python train.py --head_dim=64 --d_mlp=768 --norm_eps=1e-06 --tie_embeddings=true --init_std_o=0.0 --beta2=0.99 --doc_mask=true
Each number is 500 + 25 x the weight over its row's rms, rounded and kept within 0 to 999. Layers, rows and columns count from 0. Numbers have three digits each. The size before them is the row's rms in percent of the matrix's.

# o: layer 6 attention output (transposed), 256x256, rms 0.108, rows 9-39,72-102, columns 64-127
# v: layer 6 attention value, 128x256, rms 0.107, rows 9-39, columns 64-127
o72 100:525496489538521479524464531500455479498481461488536450480499469479497499510503507531518474501485467502545557473520509492485544492513488499507460475467495534466503471491505463470474496495531506
v9 101:496501503514506516519472514534511501505471503560497514523498521543508513519493505522491487496479476432490528495496512494496506500482511492457489512488522557500518509466521502534509504526508463
o9 112:536517453504501492488482502517508492509472486514513519470499440438477530458486476500482489512528521470491526509459515469517501501503492483489501542505508532505525522503504503488481478505514554
o73 089:508524472531512507514489482529495487497503461542487531493481484471544474509487466523508485527528511516467520493486524487522500502479490508489435508540536509478428500479455459488485497531512490
v10 097:454522488473508512498530502455489515474504489475486488498519506477488503471496515463456489497519481500500521461551474503493479467499514473523499512534440405517512508500531485487530493492522507
o10 107:473558480516586463487487484513515515526507472501503485495511471490526522467454492442501496478474484493524545516506487512543506515497500455496498489511493423526540512489502488493503528490535461
o74 098:512480497520545461522526519472492496524500490500513464522492508495510523513492495482524505471461473458480510517533478500550496506525498513464517505480486462555529449526555496507487503490532472
v11 116:568481490501508551499563511500482479508544534485513484500497567533450493495472494494495514519528490506473488493559444527504518490491516541512502495487493466457507504496514492495471497514500494
o11 121:510492505490488500561500472456474490477533537502533524521478556498528501511548494512513492483494481492499524477482473493508496432507517513504526500528485541480490539469504490513450515520442484
o75 102:483515493500491481456471526546525450467487481476523497487507447520524523516502492498472529526524540527496509453464530533524489461495542487489526555492504514486529498527490462502474469487492511
v12 109:470509550505500490509524514482528483489529492489506488529518537534481520460503475513486479446501515477518502477532501511487512506463498504500499494521513489469491514477502598534482574499498468
o12 109:504511513506526505483506487505500502500531460478545492543520482487491549501541503486531492542512471495556468502525514488481530514468467464499493495519518493544490488472496511495508550497480485
o76 098:570486533494487518534483535462489505481503494493525458541505515585477485475541538494525478494483516478510461485516525477517479473483483489529490483502474482514487472535541514504473476544530460
v13 111:533503503498503524481533490517528515491475519529534503483515550440488480492504479493549480507505473495498521465516530501485495508477510509506517534485481514513485438518504551453479487464521463
o13 117:541516473468495493486474464484499492506484528507518489542510542492516498505474513466513535533509502504523487462500499476464459530517491545501531508558515511518487447494522533469501544506497528
o77 101:502503463499491508481492468470523531505462488502502477536485540479524454461494512512489524511474504517514490498485504477463493502475468510518497510517513512513478499513508489461496527501495498
v14 109:447512501517519539539497467476570526485470528537491496512513496486518507514478511458538482539510504548503491448500501508498459498505481474532502547507509473486515500477496569537471507507480479
o14 109:468479452540518542457482486518535496529472491520529475492476449497498521524492489495449510535511484503519473498448522506462505525531486479502522500494528506456555523525501491481527527470465509
o78 114:509522483510496511526525531505460539483486483529535454507527487467475499513525483524478472481500454524497526466530466445457545478529488520469479476483492520476491483509526510502504471492545478
v15 104:506503574491483480583432559474471501482513515468495485517523500487500499493479488504490509503528514505550556523484473484501533484523510502518517501478505521472477510489491520462471488488482536
o15 105:485536516504510543518526522520511509496536471509504491519513502480510465520518485502555520528512503493511512496479491497483535527458498494492478465471486473488513534496487492499496516467497487
o79 100:496485505508526512472506506451540506516509509484531469503463527487508512488487529536545541472474494487475496486495522470481503484433459435504526464487466481528538496503542522477514536495546528
v16 103:524489527503489501517545567451516487484496525531483506524529508532499482506477490489513486497521467525508528484522494504499515515500516510483517491489491529501499455494511509501455497488527551
o16 112:531466490495501511503506477519497498468530495540507519522497487503488507467511487450534501518520530505491487464482505531505503517472495527482491520523513502488439496456515554518486479510486484
o80 091:472486483521488533489463504456503535494487504465459484529466490543517505476515506496514527489503484521524507522503508477492490505458504502502505513471508525484490477519498526504498474507557483
v17 108:487492446494506427494499481462516505501515480496496535516479496451509541485497541465517489492510501458469490458514513503506544496490485531479496496521492499475510501467518563520507525536505506
o17 119:484459475517567461484511482511524547535405482505526499488534502465530508506483437471523510544514472499481503514480524518552539502464516489476519532546491472524490453499513466504508531517502504
o81 094:545535484470536500534482494527463527504469521509449516485507505487512490506528500513470481486485488486506505504544508528531497490537539491494516517507504474507468479512519533501530505502505491
v18 112:501502507467527477532550515530519487512501484470480515511516473522504488500499480556491481463443477444475481495530499499496498493501516506502500464512545502521508510543517477528525509514496477
o18 120:505507520514502459512523519530479502518550513468510502517506475478501524527475515504462472474535513463481498513546504449518500478489503498514490501464494505526515518517509520528509443481522466
o82 096:492491462495486475503494512535500522516508494495517509509474560507499465476503530475495505475498483455499495530480514523542457454481507491491479500517544505483456492477476477526481482498456494
v19 094:484526513520511510518482515503542510483512512531497522465485517522530477507505443523524468540497510511507497541469473460504502504527508497499501528511519528510513482509501525519442515469493492
o19 105:489460504483480512484523509486486514506487526514526506451510506520456529560481514515464531527504501500512492515463534519503502477490479527484543504496544495474529511484532478480518510505453534
o83 087:525470489496492465560533490510452498522489557448532485505530457505482478509513528516527479486524476514525523486515576490525549510478463516529513458466440505500509500505546490496469488503488494
v20 099:507516443467504505490478473474482508502476477476445484474511458499534537501474562484501571505503479504507492513474489422507480496510535426504479530496477490464499530494469460502478510493502517
o20 098:475504470489514524502491487456533453514523494508423476498477457490473465477459536485500501457461505462495528540464449524510497507521525448521497463430518472498554525520527503496469502480552535
o84 098:478496499528531493533472482496519511547470490486501490504497510433487499506471508474525509527490477504527506529483502498473529524480483477465532465472542482542500479459475527506494524507498513
v21 098:526484524487501524454529485440475493502540513491474516522482510523508509499533516493499525481538497519480492485536481516483453494542502469466515476505479460518484489490490532514447532523506509
o21 105:443534501497529464506500510487519474518509468497505504482486521533524486492492500497502522473497489485555531493493462567502511456484507432472534525497526523475549535500494474519477526475466471
o85 096:427525497495507478485495564522512486474531545478497479502515488499468480531483485481518530534499504503472516504559449568492483488536497528503543526470498519485508486498517461475504489517542493
v22 101:565489504479520439501505503494495551490502487459509508486507523470508527508516520516505518498556504506475514466507494501500479488443505456472512503516538449512476503465499518489486528524529516
o22 117:531471482503545469490515510495543498506490480501490501526522499478520490503490533473518513500500500493503445493472507540507499480481468472466536522541492469550484464456492526507495548532461512
o86 096:495483501482515483496510487495535530480503515476484508530470522488515490514496518519489493506489496491531439523517499526470464496480475445510628505511478479537489501563489520491517508502520502
v23 099:509495448525562473451551470501480486504509514509558516468520470508520502527519476484503465450507542539508506486541496507515456500513472524492506499473485551564491463504474524569493485523552481
o23 107:510493497531545462488519480477501444488498510515529516465503513517463496481500481479527489506491509509540510501527495456517442502482480534481521502513511498516422429498490535550553547504530507
o87 089:479477509509443514489475497495516502510500545498463529472485470511481511509511510477501526521480479515501504536507507534460480534527477521519569521480488490513544490494486531500521497514479490
v24 111:488540490467491488529510531461480491564478486469505494537526534486523474511460525469521516502516513487529496488516510499479478487474482505531491514484501484520484502549493539522491566472483436
o24 097:477502471462423468521463498484507538519482491491520478531479494515522509505505508501502539520477466483526469521482446510497509516462494485500476508529507547534494459565499498526502503450473510
o88 107:539529468496492507535473485528508549477491489503476523512493591527527494467552519481493515499486479473549477487512453507515450498455492496488480465505508482539483517556501517507505506516448491
v25 101:493498532531518559494503479442484507508505493509494494500503525470480501533488499410503517440508482532493509461534500424501513510560493495532492500500463466507488531532467503497518494513471523
o25 110:449479507493534509467481514496515484510479461515491450507504477527518486525494471491493501516506493527528528493524473523464512485472514488502470507493485477470510515506502502518531496522504485
o89 081:518479512465518522465515498481496520509532509512519487505509522506491486491523504519464488508474473503516468520543443428463504510496504491514530493496510519465504553524518505482529499512534484
v26 104:488519503522536521511493490496511503501506492513548498509507473454517488556454469536530495453509508490466501549503508491489468502528517484515520525473542500520504482529532538506481459519514503
o26 104:533550497521515498499506535526500455479458506534527483501431452523487503508486485528520511511503485468461523508497506495521497460508535494487466483447486512503497433519489468545509452492527494
o90 087:506567483501517520544524466522492487450509560493511528476457526486504482429555453506473466501498492517495495504515517493493485458527521506519457468477483523501480497493564518530513467503464498
v27 103:510490522526519497521511523529480488488504464493520523484523552496533524530513481511494504458476489492440536518508485486492482493547499481581495526494512483438478552496472449442481440511479487
o27 115:496493503516520519471497501483508521496460500478527428514503497522500514518498485530529490508508492482466552490515519501520504526518516498481459477486457498451506499501473482447499468487512488
o91 092:538469481515521496491544474490491483515496495490536492539497484499507472471477499540503496497502488518483455485525505482520548507473490496489451470497504506484504497494510544533497546494428503
v28 113:558502508508527469391523497499486543476494534465519478496498506453501490506495518537519515481549482539464494521497524513490485500491502456478508506481466507483502494468501529483458536498505498
o28 114:524516486511498473511505490499541513483545475487490457539482484461504487475471539538520505465487506507496481470516471482471493504494505481523491503512501478534460462502502526499468492550510538
o92 101:443530487515494501460478453525519522485513519471491546495471509468539490496483487486466491538490519536518494504487488509484463570492509495519524510524541487510495492526457529495543490499459498
v29 111:532514499523475509515487507507476478487521491489489514456498534485474474511496464486523573479432518469510497517506468481492477505535504499518514471503524433479503507429485452466486468496510467
o29 122:525505510460474507503476509478478540480488490512462517478530497503510518491467488516481469494472503465466504501457512507515507520540515549482503497519500480498562544448543506494489478518487468
o93 089:496501526488476487479534511496471458540518473476501506506560465515438449476485512520509466513449494475499502509515528494538475508523475512478504518472466547480511545514486469514473469490539516
v30 107:487497503530527503445552447487526506476501510459531488486479512463420516508518520451474455486513473519467489566527499549496478517507507498536496505490483453500498506503524506483482433516479521
o30 113:475518525511547490490473490494507496521493472495531510503510465551529526533504518541486488536503487486481507507558488467474465515509492538523506462482484422496487487505528500461509499542531467
o94 096:531497528505481493449480503483478480514536447481585472491467455519497509511504538527494492509476519511454476498503536480513500508512481484539475519485517518527558483500510492474457485485525465
v31 108:533505509492508533495506456542550549515525488476421579487497479528480523494502523493499533540483496487482478475526534502504469506524513495514489484511438512484489507409543503530509529529480498
o31 115:506479505526545518505500466540532480533498521512491493507511509488485520502517515482544491497469489497483547494495527520435513507519479479458475469496511468475506503445483490532493502539440481
o95 094:521531505457468535538485481532484524542512509518478507501512498513521469476517485507482473473526516536456510519454500489482486476480503503509490542469528479461485507513466517516543449480511464
v32 109:533486521465469436521503441506504492532498543488557531477495492485486536506546517532494522541488486556464483492503507509501479493500496523482504520504483536550476528512517507549535480515494511
o32 117:486502511506492483515481483506512489538469512501559505509494503453493484523489511540535523504510465510508488468476506500507519494455486500547484473481485539526485501516492470500514495487524478
o96 099:475539507532484551500479514476477519481557503526520484487496515456472478496499491526467518477512508524484514466498473480434490482535463481549500449518522524473478531485501505466516504478466478
v33 109:539501500500502515516450540461459452499516530479514481476455509508536504550530497539487536490511517544523493510478476503509546475502516505448507492484526540507503505498438529486471510513481470
o33 108:490520515509452548530513520466506466515526509530475534454482546521495473492476507528478488443504581522544462471518507490507480487518528514475510546479515523475515531532484507534495537479493508
o97 102:428522516533515476508473507523551487491524520469515541470501489498494475542447514483523497509520519537508502484519565529480484508505476466507526502473481505498534505468469514514516522512475506
v34 109:483481520481487479480484516512497499489490469533443495487509556493543473428542459500498526502518481554542484459511515526504508522496490507502499486493516504521488492489533449530548548472485486
o34 112:528497502459422516498498523558491499492559514509502472504459542507487477509495483476440497498498522533516443480466517553498512513501492503521491549515536532479503507516520494505500521517471491
o98 103:560470498489519464488551528494459501522475491505531460538508502513494493528514496525502510507465458443499489495499452489473495457533466513473484522496486485497475526529508452520464498480519483
v35 094:443497485502494509484512541470474522475513523491483480517497468506496497447510528493504441477551514479514494503531500548518536505486512484527490533507471510484523506506501490531463473553499501
o35 105:478558480497538526457450470497492481535504496486507506539493450495511501488458472457487525483536516505545513496514500503533526526513501435493500508482503504470534526507462464477490506492495529
o99 093:509489484546549471514463493536503468518456482480526523524477477480560506493485472491489469465514486519542508495525521517489549535508477473463487512479519474530528461511489504514489503507458506
v36 097:476522496507521467504485485491496495519493566488567464519512512498488485514482523427491504510507489530531494500488484466503466504446501489496476492479505534552496501484508478534488480494511478
o36 105:466531493530487508453556481477487510481509484511559481494505524477487491489459525514467531525510486532500469512510477468476516488444541484532489494480491518530487502554512487497502470478538537
o100 086:538456495536473523467488490509505530491477506536502497466500527468539500512495513474496495486503476505493506479446520502451540541501508490504518498522578470530505501511524510537549504471483487
v37 125:538503496514523487502461499550475500502471510515530510459534549462510468493498494425499542518488486529510503473493497513504524515465496494531497492507575507533483508495491466463529432485509535
o37 127:525497515502517463495527520461486537476510510536467520523516529473484450504478514482461473465535504538471475487510466490476495521537462554488509500509480549501487514510521535497541493559501504
o101 096:535472486524501463485539491495537456513492474492522500516488528486492468499499531532503486519502475508476502496465550466471506492480460488523527482480530526506527545502476475507500525503485494
v38 101:454476534500507511506508477499521507485496594487563477527489479502488499482494445546464478492487472535549482460519461528495485521496470538494490506510507506517513500523524502534531510522503544
o38 114:489539531547482534442518494481498526471516505514573493529514514474482507516506523498509537492497507531536452481529472485469507524477499466501507479494476511534504491523455464451547511470502485
o102 095:478524571544458511471519552480514470492501487522535475479526479516504534509508484480485511458506528493440509501515499483488519482494495492493492495521459497546560484515544486472483476508510491
v39 105:491522475491480502516474480467500513492506491537474508489512487472477514519493491490496430535458486543482519533457469492493475495497499473494493510531471527525516502467511509458543537513506536
o39 112:488534478493524499531477483510521503471513473509440485526476458507478510492522524478536522484505487517507532480501501503449507491503486464494430512457493505493513529472462491455498526486495512